{"head_dim": 32, "d_mlp": 640, "norm_place": "pre", "bias": "all", "init": "normal", "lr": 0.00324, "beta1": 0.95, "beta2": 0.99, "weight_decay": 0.033, "seq_len": 256, "steps": 7300}
Each number is 500 + 25 x the weight over its row's rms, rounded and kept within 0 to 999. Layers, rows and columns count from 0. Numbers have three digits each. The size before them is the row's rms in percent of the matrix's.

# layer 2 MLP down (transposed), 640x160, rms 0.107, rows 501-544, columns 0-159
097:487552490453507491483458509543543504515501528463506495482471472481481465475523498480508509497497536482541503475515517487519516516496561499550534532488469504483502514489523493525522478487467484501485474458494467446522457469479512509517507501484507497527512457498552477467499474523515508495504502540449467486549503489484493480476470487481515496508479501507513504482484528527509529502484527477495455495518521470478533552502562478478517497448566493528532479464510499485529515497490488
097:496430516501531478493496498442559523518473485508505455484501507453548508471504494522500513497504485502528479492472475531498498459520542506510501500448486461483478522487527520469508474542508476499451542508474486489477473481471488524537521522534512508484491528521464505496498537494512494532531483501494492512472502522513526533493522512462540519544468487537507485511492496492492441510516479485492529579482524554497510515544487480506500508497465500534475515529508541524516511479507506
097:466460517479505514474475470457494517504479519532494486461525504504477506507509506472507561498459555520482497462492476528523511500506473518478472519455534432506516484509503493489502540483509508514490507478477465503493495461486541482493462499470497485511499504482488530529505472557524491536485483508489534498485547502496496506465543548530521434515473475521500468455517525526525447515506468499528540521505520523484500518541489484524513503457471514482470524522471500551495509504496502
111:495545482481514439485534507530510537506479542555520523484464485444535487492483496485510485519495440482496512483469496493487483504512559523523519497532509526506489513488538519542519496475461510475482510513515468509479466505523511521466460546494490481506508510536485474470519447464472484467517504502463486454526530507479468537477475534511514488504512499468494519529480449506490487491519526533494480527505468494480519536459519531479496453483509473506496506517483521541526530499536501
111:455484488511484502462497519529520523522516568497449474521485517487515545464543510480573489498537486492500503479515507458474491456511531487495493502540513515500477468504502508522485505516539478489487515472471489473526505496518514493494481551492505502470516496505464454521504522503474511477494511515497476483491556500515510475472551500496534535487508562495507533497473482499501504479577503530473490513510529518452507515528465539477510466484512501546543513519495508522509500478494453
119:501517502483512487504519490489469461475505497516514500526496547483526503525496501511524513476532479485493525524553515460502479483510472491543500445535495505564527502566525501539499475520539473475505496493514545514502484442500479489472503460466450455461495523472460508504458517526484487503539485505507502498543460492499489488522489532498514521522511533503500500507456469513524508532487466499482481451464522542537490504491493524523446517527536513458488475499533500506468489496495520
092:515468498535491516497485498538532509536496470519495516475528473496490519487524497491509484533485482516493475495502458514479543448497473486468462511518521504486471545531498473492495464513506512489486504507505468509490452452430510528466519516464526500480502496533464503470500539504491498493478502505497484483459491509522497534518505458528424512521482521501495478481500484529507493448516494530505473519506511521506502432465471516514545430512494493519496455514500508483510532426510497
110:515497501520535469519488486532466510558495499473524499492463471497538528520510481501517477515460450515476478533510480524491514510521498548497507470487449458508520500478464489508524472522525528462444508486478483490451483511481481466485487493525506496487475548465512507524470547505469470454533487514469497508468477477529477456459534470495526531517519507504534524500509495522451502490502484514503451498505491510484475533509497504530506500523449527488521513502478549506470510494557472
102:506488488486520506504475536471476510513517476487440494514498466545517483462466475484547483518512505524514518480460516502501493538497465507455498537525560530493493472502516475506518475520461497512505488466466481494501488469482476521533502465494549519484491496497480479440500497497465512525530525488462547521477479473460548526514528498534497515485499519508486506523452512453465506464503474497488558484500490485463503516529523498490465470501499461495496496513493445512461488487447530
102:492476483537520493551457496435525522474475467567485479484509503486507483452531488535508481473482487458487515507524479458505487519522524459525471496505496507524503508505510529472494475492534507513511492525529512491491490494484473509533540512514479517423520536533481469497524511508478478533501489496535490503454460523509457526522528524509485531505501517476475504492535531501507509506474501511554475462524497521538432517501526509493507514501547509539517498490470469512489510460470505
099:499478467499506480460502470522492498511524476474518483450496467521524529513524452533490459484518482495461482499542485511474490509493477496471479496538496508471472511487523510476492516486466485474489478487450505471526451573473502470496517542524488523498509497468513488479507509502504463471528508493516468473503447527498473528533501485461473515496495458515492508527480510563529501490482525470505505419524496502505486541495507500504465480517544507457488475521554491473472483498502535
095:520504513490515497518524476484479507530514476490500519520503506502454543523491478455528477499499490552524519477554493438514528477448524486512521511511503502478496494500515490518491456492506452515476470477493544533488520464516492534492489534519464470494467487542497500546514525526515506464477519522477509457452504481547518473484493479490525530520483511447431489486501476547515484493521522505499489501513478533481525453471520487498501468512467528481529488533541524492530462506470504
097:503490470522521472454494486513506534525496501525495460491468523505480493480509505475501481494502467458512495480476507512460511476507498509486463437527540492481477493494526475556520493497511510528485501519487486446456480526488512462507477537498486488549434510522458440475491531464481497450514520463501517492474535472520491494513533458531508497486487473554522521474487504498490493495508510501512500527486497552486486459442489495441505500503536495496487501530535524494495479481542528
105:498444487513491479516472489494480500497477512475537494475534531537487481510531532492512509533507557506497484512448544472502501505492521502485484533460501488503501526469525476503555513485499478532489486461500464482512528486507494481545500530550523525504519483478514504489506519482565530543494553478527460522482493493485490491459491512525499514500529521511518482485539552492528511520502516474497565543544467496485515530503471472486477516457458527518506539504507539486529501501516465
101:513474478515491461541470514457521484543528503518470504509492463497530460520469488482482512505488490507505486511523525492498458478512573531508501460479509509496473476503433500495519510508575501488505539468488499498514533463519457452547516522434497552498513510507461497482492512510495524468520509501491504556485485499480481472488513466483512520503531445522488503479504456505509523492500498520521490472523487480535521527514505492503468511550509526519505520508567503482503512520477508
110:530465521512537552483480497468510519507543441486509461480473514502476510498480505506525517499497541512538492465479467536512520506494484465450496534493497478514488486503479480482501516486513528495513466474541525456527504520501514517547503498470511502522509515491532527490486512524519505505482525475499530490488514501546534512516510490498448512520509470480476525479524536536509481497521505477493527571534546501456528499572490520524520494493529518539484453544452484493538476486502488
101:516511524483536499494486539493485457475498462504508480475562491479461505487509527521534504539536541505508522481453539511477486493535498524480462555535486543522518490494454492455499468485530503519522499505541485522494496549464530487455464464506489494516461509466503526518480483468523492489472501482491558545504512513526514476510513529470496522500471493501506488488508492528532520544491508472499470452502478502497518482487493486516461510479455550502488469462485474494499468487479537
093:503482498475477526490515504487514509499516488537487476508491545530470489509496537536541483461500509489497469522486537501510553488464510486520514494503520481455467526469424490477492503492482481491474512488495507472513519516529519515532495470535544492487456493506497509506487489498473517508499490515496534521465521475581466512496536457489472536480503518506530505546454488522481508478515474496492512490423467503471529468516505476486483523536514478489511493497486433508485435492478509
092:508493512514473507524531526497486530478480472475529503502477531527506517486472490530484524496479547502503487501498466513539550513530477524475533451429539513509489498522528504485539484527504457561498469552477500493486490452495493534496530467535498518518531508485507456483453528501500519481540496502539457498517475498491492497531513436496492482514482504505483515512498542502495479497511451497490504436508505480495487495511478511513526437458456467500491506495491513505489498491544535
105:513512535524526486493461536488517487502482532491474484514462484526509504506482485488522534500466536522518483472501506484508464510475567514471531472521468517492508529514473504444502503481466465485508500505492485475548477484498529489507463491530497482499517456517548508475496510546541481505464542470486509481484523519476515501509506532492473534535549512519535509474535502522489496528512512516476461495491522509484511522470439510467481464476430523494494531521475505494469453534475541
104:495524521478498513479542465542470548480495501474439488497509485504505535477466453482515513477484514466492497450479506497519527497521538485473497514516525473499519442472486505496487499526512542509470491498485503511474539515528501476483487473485522520461518537478507474515480477538504472464512505492483526495482526565516474523495550546542516499527501558525530487492531488514515476491554478475464483557495501496540509466506482487529500498496447530495486485509491516523498515506514453
105:520482521510496523463581485531493513492494513497502510477498515511487492540479495525511460539508538484531510542504464483477508503525485527482503491462524490493481490488482550458507504482477538491551501503478513485472527531489475525483512507507463496513486539491533518527488509522514488451520523485517512485466485473495480494534500484500522520472520529500451502496492485534494462472499480489502508540502486449498531532449525568535533520498520525493524534538518491475489484514503412
099:477543466497519491487473560485492483496451503475463475482472519483481451491510555500517506525500489540515533479482505519478549490466515478445535513494505494479470508520464537472497497494484510530540468495498466495479494485506521493481503473495470513512445518516517528516515520498506495497533497495475513539479503476493487503456456483484528487492495463516552502540509533504505488501534474476524508470530519530490511563460513470479487472503495465525518512489482489470497547433517538
114:477532556517500475456514483466496542522505483477498488520491529483488498489478482536499546514525492512532478482498514478490500519531523495483535461492514492520465510533465495505513487451509510541440558484508526495505529541528514523519496457527526486496491468482477462495499526479477485510476496501542490493501506442489487410487560474520518506521524531514527525478510498478494520550491507495502509505506472524505526518436491540492517495507515471473525507487507471538487501474529513
097:482519485513506475498505490529486513491519462498510536523495495511492509511484487507543475529481468497479542527439492464525516524502533476492499479501496436502508497511567553517554487547489510456496528536520460559481500511437480499495499434514488463532520478498531525486452463500497518528462509465518521520487468533488481526472504515518496501518531488519479489475466473513521500486564479520494487469502485512529538505505490538499518487487497517491495484493502493521455481514495523
101:547502483491533465517506488452497512471465487474540511493500534466496493453516504505479516479504468516451489506535540504543498466503499490514480481505500523530502498514546518525478490517517488490453523523486539523489496507529517472486485517441451510493487519481505482505506517500473517502430460508523523483509449498530504442510483527503466515470459455461513510497495509494537507514522536506485510449505500505506530557515496535471461437495501509525502531465514498507523505469494527
099:486501502515431502462507568496499485517482499449479447519534514480460493512494477498496516494535485505500494469520541518494508460479514508491511493493508542552486475477547540512499469521491496485507502455472520490505445495481481522535525483506476492477506526519495476487502511499523502495506509489490530535468533526488542490495481500498488538481562506502477505494522482496508537521488474462540491436446539476511521546495449514500505475495479466521500504546482510481480542490498536
113:490482519528514498480520516497514531493492465490496528526499497486496512504438488485437501496488481514492480489495505556514536487512504486489439494533508497476506500536534463511495476526516545505509526495525481520526484514496524552506477473542516505531471522515518461473468448508515492538506514555512486493542503504489527525494507521518521505492511512491459485460485489540502487492507481527522490471486460549496500453539477559479557490512483504491543498491461472543474535529456492
082:461524520451490466479495500498451494508497470521487501533547494499505537517478502503451465499538521517534529479494521490481509512475515498459513526492514530473510509492518546515548454451528496509548481490518487518507562473505550527505495453564493492511522525502503517492511462459501481518508514531480516499467532519510479512538534477510566504519461512543456516518513492525535501495489513518533483470531493495498530525474498508517508496480498514442491524462492494476482491488481496
089:497544540498538539502508470447480484497468520510503531496522473515505506496503536508527489519504484520481540543500479460490479529518535469501498475501493505550485503520491495492466520516496511477454521508503450510495504522557489473563528458524449485462488472514530469494491505489482504492460483466520496531498547537508505512501475499478510476468554520500486462483463494474528526505505483505450498483498483552506509504462539502495478483558508499525532520495471497509465521501461532
091:530553484479510554511512474464493479532498501446513485478523458476468514508530511483528520474505539474527522475503472503485489472488532462449492512540469484486518494509491473527483474485470514527459493494505506552494486501487516495518508438468484487493477535511504481467464494482513496483490503521505500507536521522511549531468541467516481481472532533504496473526493487518472495480553438537471504527503497524499510483461519514516503476503422477520484511528495464500483478489489528
097:504542526508528534537475486528494501482437500497516512497512482516540500494456524529489475476494525533493494493496499504524532514474470492523539534509470456455546523494517505498544496504474517520484497526490532486462434500489507487484527465469516518504504516523514517512516499486466524477474464566493497466482481481544544500518443521487494493532453503483534519458484541454498513507490464478460491492506511507511463521468536505506492469484496483474482489462481526533519486470503467
105:478563478510505471492520521544480478518517546539500485554544511486469535477496499476502508513510475473483478490489506494516503483544473473524495503545461487492515508479494516484490502466501517546495505544517517436526463486482495499509500491508463471479482501469508437532462546509480472514538513471451500533462465452484506522489494503492500511514482505544519507491473482495469495537534477486505454484481515534493494465502511484470524522502484494495443526500499490442535478487494511
103:492498503498519512504491498499512458495526488469469534490456485539459483508485527487501504478482527474504448468472516481485523555471507479482530511488492527507528505518468485522475530466497509532508477440494472493519474498494497436501470463480495474492489539517521479495536506487507516528504492530507542479510550543487517505468471501592504503540534518527469507509502505500548497527513504498486452463512448491482458492523480491468523505548482493471517495493492529511524502464466508
089:489500501528482515444483507482529520499479455510480516528515470501516494494499517517540507523465498497483505485476488498511520511508522515525456499471511463508471480539462511487504453512510480529534527486567473475497476517515508498555509510481432507469505497444516510531529505519526507480499480445515507498512513454520471502528530502492482536484524521497491473470511536472539481501468509491497492568534530519473524486525511524452540535499471487488541512537514511523512445511486504
101:523505482495506485531555535512439525458511484492472483502543474489503501505494501456518479484499492477507493438471498479518486464509515516514462500504459517473518522470525497541521541468459519488534481521510501498518450482472526497498479507443507527512460523503526503466499492492495499471464516484487507467519509486501526511451471537499533507544466505490483485502504487546456480501509493522486499514532438541496475489529486513535530499464491475524502481451443474463493526517501514
105:512511509473545496471471481525472508473534488514508513541484496487523516483462528511455520519517468502454503505482499478496491529521499504540495504501495482529482527531480469488506520495521513502507476485522486526513520484495486532529414499508491431479479544476487491460448468508493488497499498507505553478494460480525486533511439508523457489487474470527519491511533538476522512533527509487557528478530484523471487467497517496508491525485476495485484518468491556503498448539493532
098:494489496470467482470472508524541464550525516516495459482495514521521478484542523511525511479503511489473452480518532521485528486510498481457533523529481516476502480481525505471510500540513493472556523488467486514498478512511504475488479498537510521507493470493511517486513532555501482493540466463464513515473506483481492526467519488504546516471478446486465503460516499483530482446490530485526464477472462510522472472493512505561497500480529534500452501458527554480531489486512490
114:511483482507493513556513527514521479465527502490511480477515512511495558518531523544507521452514486485519529498529501483498543511507515480512501470465485507485517475486512514436490449448526480481493448518506509525455532457525532484521503511532418509484509470466497529501505477506550526490509509546486465501487545514520501494469493503471540498448457504489518481486523526499467530530494487497485510488496515526479476491494487475507535503522511467537544515501510468486522478540500505
094:549520494456495489479517561480524514446482513491487486458540521479487491500525528497535507488517463460527489493481530555520532497543474467441521512487510546508464493470462475502471521480528503544504448471466475534492501495491529476512517482530508502502486492494530487503518493526490494508523544521530481500527506484504481487500463502485467523483469509485454505515472504548482510493523524483494488477436491517561520477473502505531512502457505490519488486534491451513517511499483479
118:499496503475469474500517533518484521484475488499495504509503490501488457505505542530491468540481498483522470476511492508452515510512477502468506488549519486464527513507459496479503495515436523513532521488487494491515445529492530510486525455519487544488460459502530521471506514498518468472476507462494515523495525521532512461518451507524535469537496543476498472491526494565493533474495552486458517491540469548523507455513512500515558486493516486467492530536496482476484501477510524
095:458518520521504508456462501523495493503528513487475515474502471510556501496490534547504531531526535536521499525497501438475565511510509490515508524494513512511500527558506526517511507496487476470507495546466489501493456486481456522543490454496510522542480484475524514452536489538537530529486522464526518458512532463486537522531514515494511507530479497498442497522494526496512519495483498549495491504518487491442496561486517507535514514485502515517514527511510503500476515492536503
091:504505503534468470474487517490464523507491490504483496493545500484488460494525535528481524489511491514496522532473479490443490495554488498481498473514492491555462482492505480487483503492488512523499501488517475484469471538482505479480535509575470493555496504517470457488471537469475476531493501523494482497486526525529503500559457502518456498481497521532485473536478536506471498490551473428475478505497542503488493489526521546532515475470498463480476510459486491505529494535531498
107:438476494511516530499523496526448498449505537530502473515507472478506489492498519494517473524535477477491482506510501527479473535523521496517498517511484543499511491526471531490516503483521478468497467515551522467490548551464500460519474453529465486504462517497526489462451527525466492522487504529508541525477505495528512459528516542487503536441479493483502506523500493550517485520508528462517505516536511492530531532567509515524503461463519522510489521496512514509489512506525510
# layer 2 MLP up, 640x160, rms 0.139, rows 502-545, columns 0-159
096:540513522487477487504525493547502493486496501495538519488501517524507485510505503497491464490450508482468483508513512470480514499463476471498489484539458571502520493489535463482515486525505500481482509504499480479508513476518525518488517492502487512556541515500532500512543527513535476532476513486504517519521499480459526443512496451478466469498550498456543518524524476547496524513488498529507506450507466470508532465486517497453522499454547502486506528509488438493547469488541487
099:525525479498432523477497509489470534505464521489484462491506493550505481541485488498514502494516467479489524535510520509504521514499513494474495511509465517489484480510486507502518457511484479535510529508487505511469533447518501525546563457478491522475520493503545481513527535473553531507485513465504424499492504511500493484507495488470511490467524509501555474508506460463491555506505501528467485538531460461486452484449524496466495509471530525486514530524518466507495502496502510
099:550446496535501520450495508480463513509501474490517486510568484495516513445499489527431495514511482498494515497485510473545473502464492482513501481490489479493481504522522493514530488492496456516578507506478499538548520482454473478479513449491506476488523518472531534497471476547513481492487482505487513493485528533515510498503523512503439494554537486536480491500513478451542508458500464485543502529501469478499499498469499503490460477483483496505517485474492481485500483492514539
095:525466519499493466489508486528507476473517491489519526498510508516502473492504501530410499488477480500524503489534492493516507524504479511465529527486544482508533526547491504525508495498493514490545511478492493511526521506493517528555483508550498473566504515492497487475499462481534513534488483493481521470505488515507485563494506551541463511474521473549535465530529490455518529490521493463522496500478494486538467503502490486535482494477498466452503437508469473510495448497517528
111:496548476506478464521478503497500498472504448511534487520523493486474478549476471517506524516463463554486500475488499496532515557486465482481512544493443481508527496505484483484456473500485525521516481489495466485527494483488516492485507540467486536484527489486522505492533519508503492500543502532540527524519488521520502511500534502520511518502507470542493545510551481510460512488440502508522425541513482465472553486504463482505479467515482452512535537481486488505494481499492500
087:507454452509571457479499490550518463495515518511470484501512536457480471460523499500488506522528501473530499464513517482511458525527471504511500523430518490493523473510501523476514486513504513462530481464484518525520509460536523489541479473460519485517483527498502509511506501495494553539476478493528513531475534507515514499492508489507522505455455529492496492490479498460513483540485435501545515504466510511502463503500478514497493536499512541488510518532516508490492452485518552
108:541483497503515480553482541494487525534479517519484522496518474505483524537462457499477462513493497528505533473495519493492446488462495520503501490457533543495509494446530431488506521538500514472499510524471512531471492492445500519507494478490475471490523475536535523493488526518551531522504533538460535488509477475506500540534529491506452524523496508495512493514512531505529512536456487483540506477511494520556491465523479469479505505453520514468469512522477503514501504476495507
106:469518506492497525492496512476455525508465497498495506509471518531493487503487482489487477486524500512568541447501495516487478506529514497528480512466491464497479518506487537517544472548523538504522509547503499486501492544518485499505509510491536488501486469498524524495486501543477492535514506503453492482479583506475487456494453440524512486474488541520480443519535492497458537469461522506506560481539485493549496496498534515485521535532478486503511502493499478486489521523520477
097:526549501524471477462531514540472529504504530492503498525468482501498506511472498513516489518456482500492476518496492525488514465505531532508474517441516495488514495496454521501508514491475508475533505524536526511479513505470490485550447451524507505501509520521517544509526496459534515478457527542533509448508547472456443548507495510480521507527508487506474534516530487475510498459450491492499498530508494528482520509485440528471496464474462477492496493488497532468536521519483497
096:496484519535501504533523539517504538492554516493470496487473481488453499447527494508501473509505535511445502498491473486432523507509505527483496536536543517507515519513492510511516518493463557496460486500503534512489493454505499469457473474505527461496565475528484463513475458463498539488508502484515516500547534514524476484521510530518489475514503519512551516477469525498447506536520502512511499481486462492485531500484511497507551473471510463518520473506514497521507496549476496
084:518462470489439516467511530542468526524503517483500473511540468516468496500497509510478492525482480530519488493531490487495479473497495469485523559481526481538560522503473519481507505465538465518459520501512512520457487498504510495494474522502510521506506493514512550464497498502528495525503492521483457529472525513508501541539512497473471455497526521495501536482531528502499509516462483498496461501501481485482544459456505436514455507469490479458478471530472446504513481532540519
091:529529487446525487487439510534514493487500467515516502493501482531516530517503489443510496467503495491506469535503491475525479479475476483503527492497489478490490496537492511539479512504536555489518452492513505512488499507549479540504513521474450485520510493517508501495522478495486500555556454496475486487526562513485506508505502504474494479459521445504504470559547511484521500517495455462528535521502472485501483536495472482492446529456482518522559519508508501487495490505502536
096:529485537512497499543489485476529481491508496500516511521512557489521479486455519532514489485515481513527507528502466496510489497445506533509503527482521474500520539479462483480519538460464506491535484547501493492492541438518531489443530475501515459508534528492466462492486503522466546485491484516454489494494486484452540550499515496460461497514478481512499506516540467462516504490541510500494522479504486487516457487494518495479569511536499490482505511489442475512518479486525477
087:529503475504503515496538477453472512491470525483483520542487537515519506548505492537529509549508521482520517498516476543498517499460472476501523514496511476480516511506500522486489505477432514539519499490563508474501476512517513488523486463535498491475470458530483547531501501471523473520513507492520503482492518503497491514455474504509472495525501543485495481532534524476481492486540453452446542500545447485480462478515467491529473465506486530467486484493495509507439512499479509
103:519541524493514488496478526521535480524551468490483513545534549528483506488505475513511487502496537469478536463545470491510478542441475491494518516493492516502540530458500519438521526475503472546519502503488484499509516485532485526529497474519556495528492545508458537465507472532459475484495501474504474532509518505468470481530480513524467466529497513549470512530474483468514469455515506492497470519504458492504499529498484498469511468490510491495504485458509504504490472474468521
107:484536501511534491528507513504477519475505495536472483508490511487501490498475506480511496488505497494439507522482504477527520499541503491515491483483486454488499488496520502509539489521483461465549521484534492492517497494503528519493491457473487479515504490537519520500486498465509495486486480496497453487510531565451467512482515497533548472438570533515539474505503492553444492503456517463520505542506500529514511526451513477481513484541442490510490520470544517508489538541471499
091:472545518464524486511494467509514483454510527473487481492465512485478488491502511460471510471540461506452526507452493450488501468501470515540520484510505516515491559490516484493461482497506487462505489531554495505510551504502464519484475482551535503479490512477492483481535488482474489533519500474458513527490474508492481531507504518526468546549515521505517431480519480559506477517486519486484455536500510512473497511489475495479514478514496500469546519469484506546470517511499530
092:546512495475491507488492503514483495499477482541477523487518518516499499527523482526495478500510457521535487487494543443470444493503485484544501489510483502492462482469472510493484488512478496444487533517478508473512549460520550462485490506477490468466499467542488491519538535550491494507489515532510464517475451507520473480509482516469493533487510495516509494481584465514483498499485556513475546492468524515518517489530532496494537506490514520547504452459482519507496516495468509
102:500505489547523478516509500551485486527510552536517461491512461500504471512484487515534498488507451521496527521487453524503479493506548488502490510477545504549478503471487489484523482525472465518523534551516504503503466489473485476500487519477476453496482473529469485460532497503526456532481497497488507528520482478518510523514500525504485518516517473544536533515526480500465447487523494491516489578480494481494462476527526471499461500496471537487522517540479543511476491476504548
104:499541484496484532501480508503496482498492516552499449540533538524500494530467485507476485498504499474480546503489516497529532504496495496476493517509489480511531514510482490468486509450528518511561499497504485513537511477532487507507510473478510509499508539488558492513493482513495514551479519477534491464555522528483458514469486566456462482472473504528505488553496498499486530460526503486555465470464518521484495472452518466463513491525491506544516441480514503498535486498517499
090:488487506491516483545496516484480502516548501499511476531493501510489486450480483520473533478473504448509492478485502527536524470461501540527500478501500478523537533519521490499489509521488516463531471487502499499471466472486528530465502492479522492473487471475475526465461460468482565443462489500438504490513486470477481492482501495521491481566446502517495510499506561498470476519520497509526494510508485516455516537505531491529461480525457531507527493481511522541494509510516544
093:487544499479542503516432502518524485499481504514506565474510524500470498502481474516517508512541523519510520513477490540493478513444517481524497473500541522481516489521506535508489512526513518526480540486499516525481495478510520497498482530484507488470463482506485465527506507511483504540504501544479503518447440504508489514462500540460509487571491473474476484503505496475524511535544470463520499446488530508534508509507546527497530471458478517473472502495543477537511537474529514
110:477503513508511465489503493516497489470505499550518511502526521518540497502519471517491490466461493492496479548504471448480471495489448511486506499504530496529483502528504513511508533509509504482521495482503551509553532516491493480492498520497501486524464505492523495473499486539495513550491432495513538493537500469501479522535475491525470477514549470500570501513516471526454457492533447520499526558493454452503506503517476531493512479483470475501467495467512489487481499555497448
090:484547541478462507482490517480501488467462520521490512454441556538514528504463453511505501539474512518504511476473549470481508515520526520500507495519536536522508515546537517482488503482537477547491492515486485473500477514558528473492481453508539499513497465498489515484485498494496489475493469517486532542485492494508483475483514489460501485545504467512532468460503511525457524469535523477497526503480476504480505489509473507508494506474536444505540438495521496505492479497535520
100:515525467519473483501520533447470496520463508513554491507456539474548501460512506538462499528552475504453527505520486480526501480482470469519473500503488491508481477494484463491532522484457492498509504512496551509509492524478476511476514485498545498528456481530540480513480473484477495553478475480503514512512499504514504474537531504490517460485489492548483435490512513501494461451518508479470533545536512534498474522492508524508456526511497494528495525497490561512514508475496501
098:487527475490486549472474501496489501510484459507519508482563541534474526465492492480482540519479501475502471526479542508451500524448478499475494489507487489484507506543504521548488524501500552528463478514430511494545523484500466545504519493496521512491512528526500499494544479484521521490493527507503480511524500543515475494487483473506512499518478476467539478520484497473500520504513508468512538439509507526510447543527497480481545487458485484510480524484482481547513507526489553
108:525525519519516488475484580473492459492486502522500544497471533496485513485520498481482459508505435482465458469520513454467478519526508567518501516507467503481518486530504517511499526444486514525530480503497494480448504522459523474480493458518484534515481485520517506508511493496510523485496502479511546506535472493441484515483526493467527479472521499548487497529528517495473508472511515462468510489510461529483474517533477515452500505494507478524473463518523491525497471493547493
099:453528486481461483487529521491509496496487501517490494496487537510522482505525469527466549460507515475493500506494488512486465511473509485494468507467502488449544477504500507544533470518519515502500450495526545503497524518514457478539551436503506475539530529480502517497487489528464514488478489457465520525493469507447478501503486492490518471512511475509510481482517505498515482527499459469524511483519496470526464509433472492529525528527509530499514523501512551489472480558505439
094:458530519570518493497488478501510510495526515537554472533457512556490500480482459500503490459489500482509499514475511548518471519511488529433515527487543517497516508443508488523509501454524464539553535453509527528485563459464547498500479501467469461502500492461496541479510529538536509514503509518504502497512469502498490486489464506541497495495481473509525470504471493491495495497481462509502483485454506494491521501493489482504479504454498512500513473478518461478486509502483497
100:552512521525499539471467520456510558468492524524519509477465515513534463544484454487523476480499513480485493516526503441493500471505514516483551452443508484546507474509490518473475489485493523472507521450472473475485495504489460508499509494507479485487468481512498528486529496517512502487504504529491526528470471489486475484515527533519484516538507486529523561481509542498453466511482527552502534485477531485501537493499499509457509535473494503507514441495521535500505479509500484
101:508487486518524538465493515516460454519525492512492517512514494523498499524504484487478491521507516502542527534523491510497522482449483512504542541457539478507510509502503509471476512466511470505559486513494494476471472467503485491500518465495482507545490494496478516500504464553480492523547462486496489487514488466464469497510454506483494530537533487468507459508537462544487504520523487454484483465462541494456495573535532517484468509480491497460534491488466495526516534542488500
117:506500495519499541467509485502482508495515475496489551513474488540468522524471487523514495485481487478499482460464479452554503484491457467507470489510469499500499482517516492471536554497526503463503520547499502498485498459500514517493532502496499485509517528499508502467473481494513509496518490574474495462468510499480487496519525483522497510523571490439516513511485466556501503534477506499494527554495495499501524484517488488512507477578564537486497517471481518489496444531520524
113:502508520459510513508507479536508468501519538528458500460533501479499520504527454501520514493500482499477514530457497511482492515509497463507493498456502476495466504513508465498506461512464525470476472528503526465520481487473458479482489548506479477512520473500508512502501520481507450504477505540513486474575503472517459475517521482528493479523492521494539551470522493563459467457503485513525561525503512550482501485556471526500496470498463502497472496487505485453497479507540481
090:508508508507513480515514505518506504492533524491497526501481530502459526464445484455517521470523550509467501475517532472520511536434468538504500480569502521495555500442499481478482494514506492543459465474545512505514508485494487504509539495517500499533545503528502532496516509497517547540508530494507458479485488484455508491501489485492468489528511468473489530520527509518485519512549505511507523479474492504509467511526480479497432535503501490521504526471486488539487523487460548
104:460528504469513543551460494531510523492536490460490481518544485498479497525511453492471488495488476472539560494496497491554528512497533456494489518492511465498497501490499502450504451477497496497456517500484464488524482503503506509526489486529540488498479483493466578491485477537521507516522518530509446477527504494472472502509532551531468473515549515495479492470506520494485476490522501530498528518497524543510493483522491520524451489519526472524503498496504485488523566469507486
102:496507498541488537508467502526519474495474471493436510460490503520485494483499468481547491484513458511528506513493492495485514523495501492505528511518513522482492491507459517476527488488442514499474488513523538484515494516542474449531546562529497522458478465494471544497518491507533494503500472493449459522480511533456528469487545511522486524507543514471516521495526504517489479490467479524421478546533554492502487503509485508493505494528497491498522530491533496491535527496482538
099:516464513520520515479539469552492510502463501476507504501491500500461479490490503526501505545454477492525480499559524518517466532500503502508563476488504468481520504492484458489509481540502529498509487532478478455502484510496509487495499511519465478499503523497501499484469480517545518516489497452495522441533516522511468482575531500511529432482513482542478520501510544506543499498511514480500529511507564487499515485489501469487480506500508453511547493528435500473471514525516523
105:465502481486494516538501528543475477457521507538496507495480484506496479485496463514482485496481478486453539521555499497551505524467440482519503493477515454532498486515473464500525502460478500498518535522480511535528469471486468514518453508514431496482492505522487507486506468508530547527527543519499517495499513511486483506497517472504493512510497490507427540473469515503459525517499477524509497526555503489475468493507471468524529481548487502494482501545520507527491486518507560
090:496475470510521497537480484469461499552456524466475478543497525509494484515482483494479524527516434558497490458516477503538496511502452487495539518485497487469508476524528525516470497512470497494498518478536526478483507455520462493489469551507519436549472497481485491540483515515517501474519462475510531496485492466513503478529465517503474504510518505518505490442503525481481482488516519526532515524526474520501535484538473503495470496514489491512535510473527546474477553504508473
086:482492454499510497539526495515518488506492519488466486512507520463496505506517504540485538485524506511516543485495471490540463471438494523497480515502501465540525513548518485499475490493503506507506503449526535541490522487537480482512514475494495463493513524537490493490503484536457523524521541549483513482512460504479539509505486548507473515498451500543512428469464495476528523508467446527537532508454508485500458526518511520476455519497486497484524498468525502539502516527505478
092:525533484508475497477482482517519466497478500538519519525527490524470507490466487544547487482503495502491520497478515444509421534537472515499482501494547496508513497518504480524477490520473501481463527498500492477548524533542552514474511505529499483483494506492468504540503516493491498488513480528464557538478462497471485509516531524492473486500495449471545521455523513510511463537500481485477506452513484483520544499482482470464494481505507502446487505531479458518530525508544476
094:527533495539440502480495490507544466507504492507513490482509524512496472515462481497501407469512499527477487486543531516535515520487473510520527506525502531452490509555525498470505502504534515489505511462510496484466496483521470497548504542485576509459487509494521540523544509489532503503509498502532546479506491508457520508496485494466524504526464498512496521455500484521502456543474521526468468497526506468531503495517508459483525481511522535516487473500513481505536493468509478
109:475462465505506501535487487510482513424537531518501510497459483500483510499477466504534477465504506492520485544540489475507475553499511482497529495463518468503490492497471530486529544483485562497494460459538509501537494519474485482534539519517538502498508475527468501455522514482517520522498513478491521524474519492502531491518472549537536469525524482493516493550516506477506477513476487473525487502547474478489483541481494485492453461485466439517500455514500500493474501486488498
092:499504496507474500500534500450492500487538525478494489490489510484499463485481449470504485482479518472504480480488522527540518474476504515504477509475490501536507505461507549492494532509535499473485493456520503536447446508551514527518502510516511509507489491549502524501468470502532486479535461511489547503523514488467513536482502506517554491514475522460525501460475532449529452494476524531474499510516488496502481442493467529501473490436483440466460483491499496489472492498522527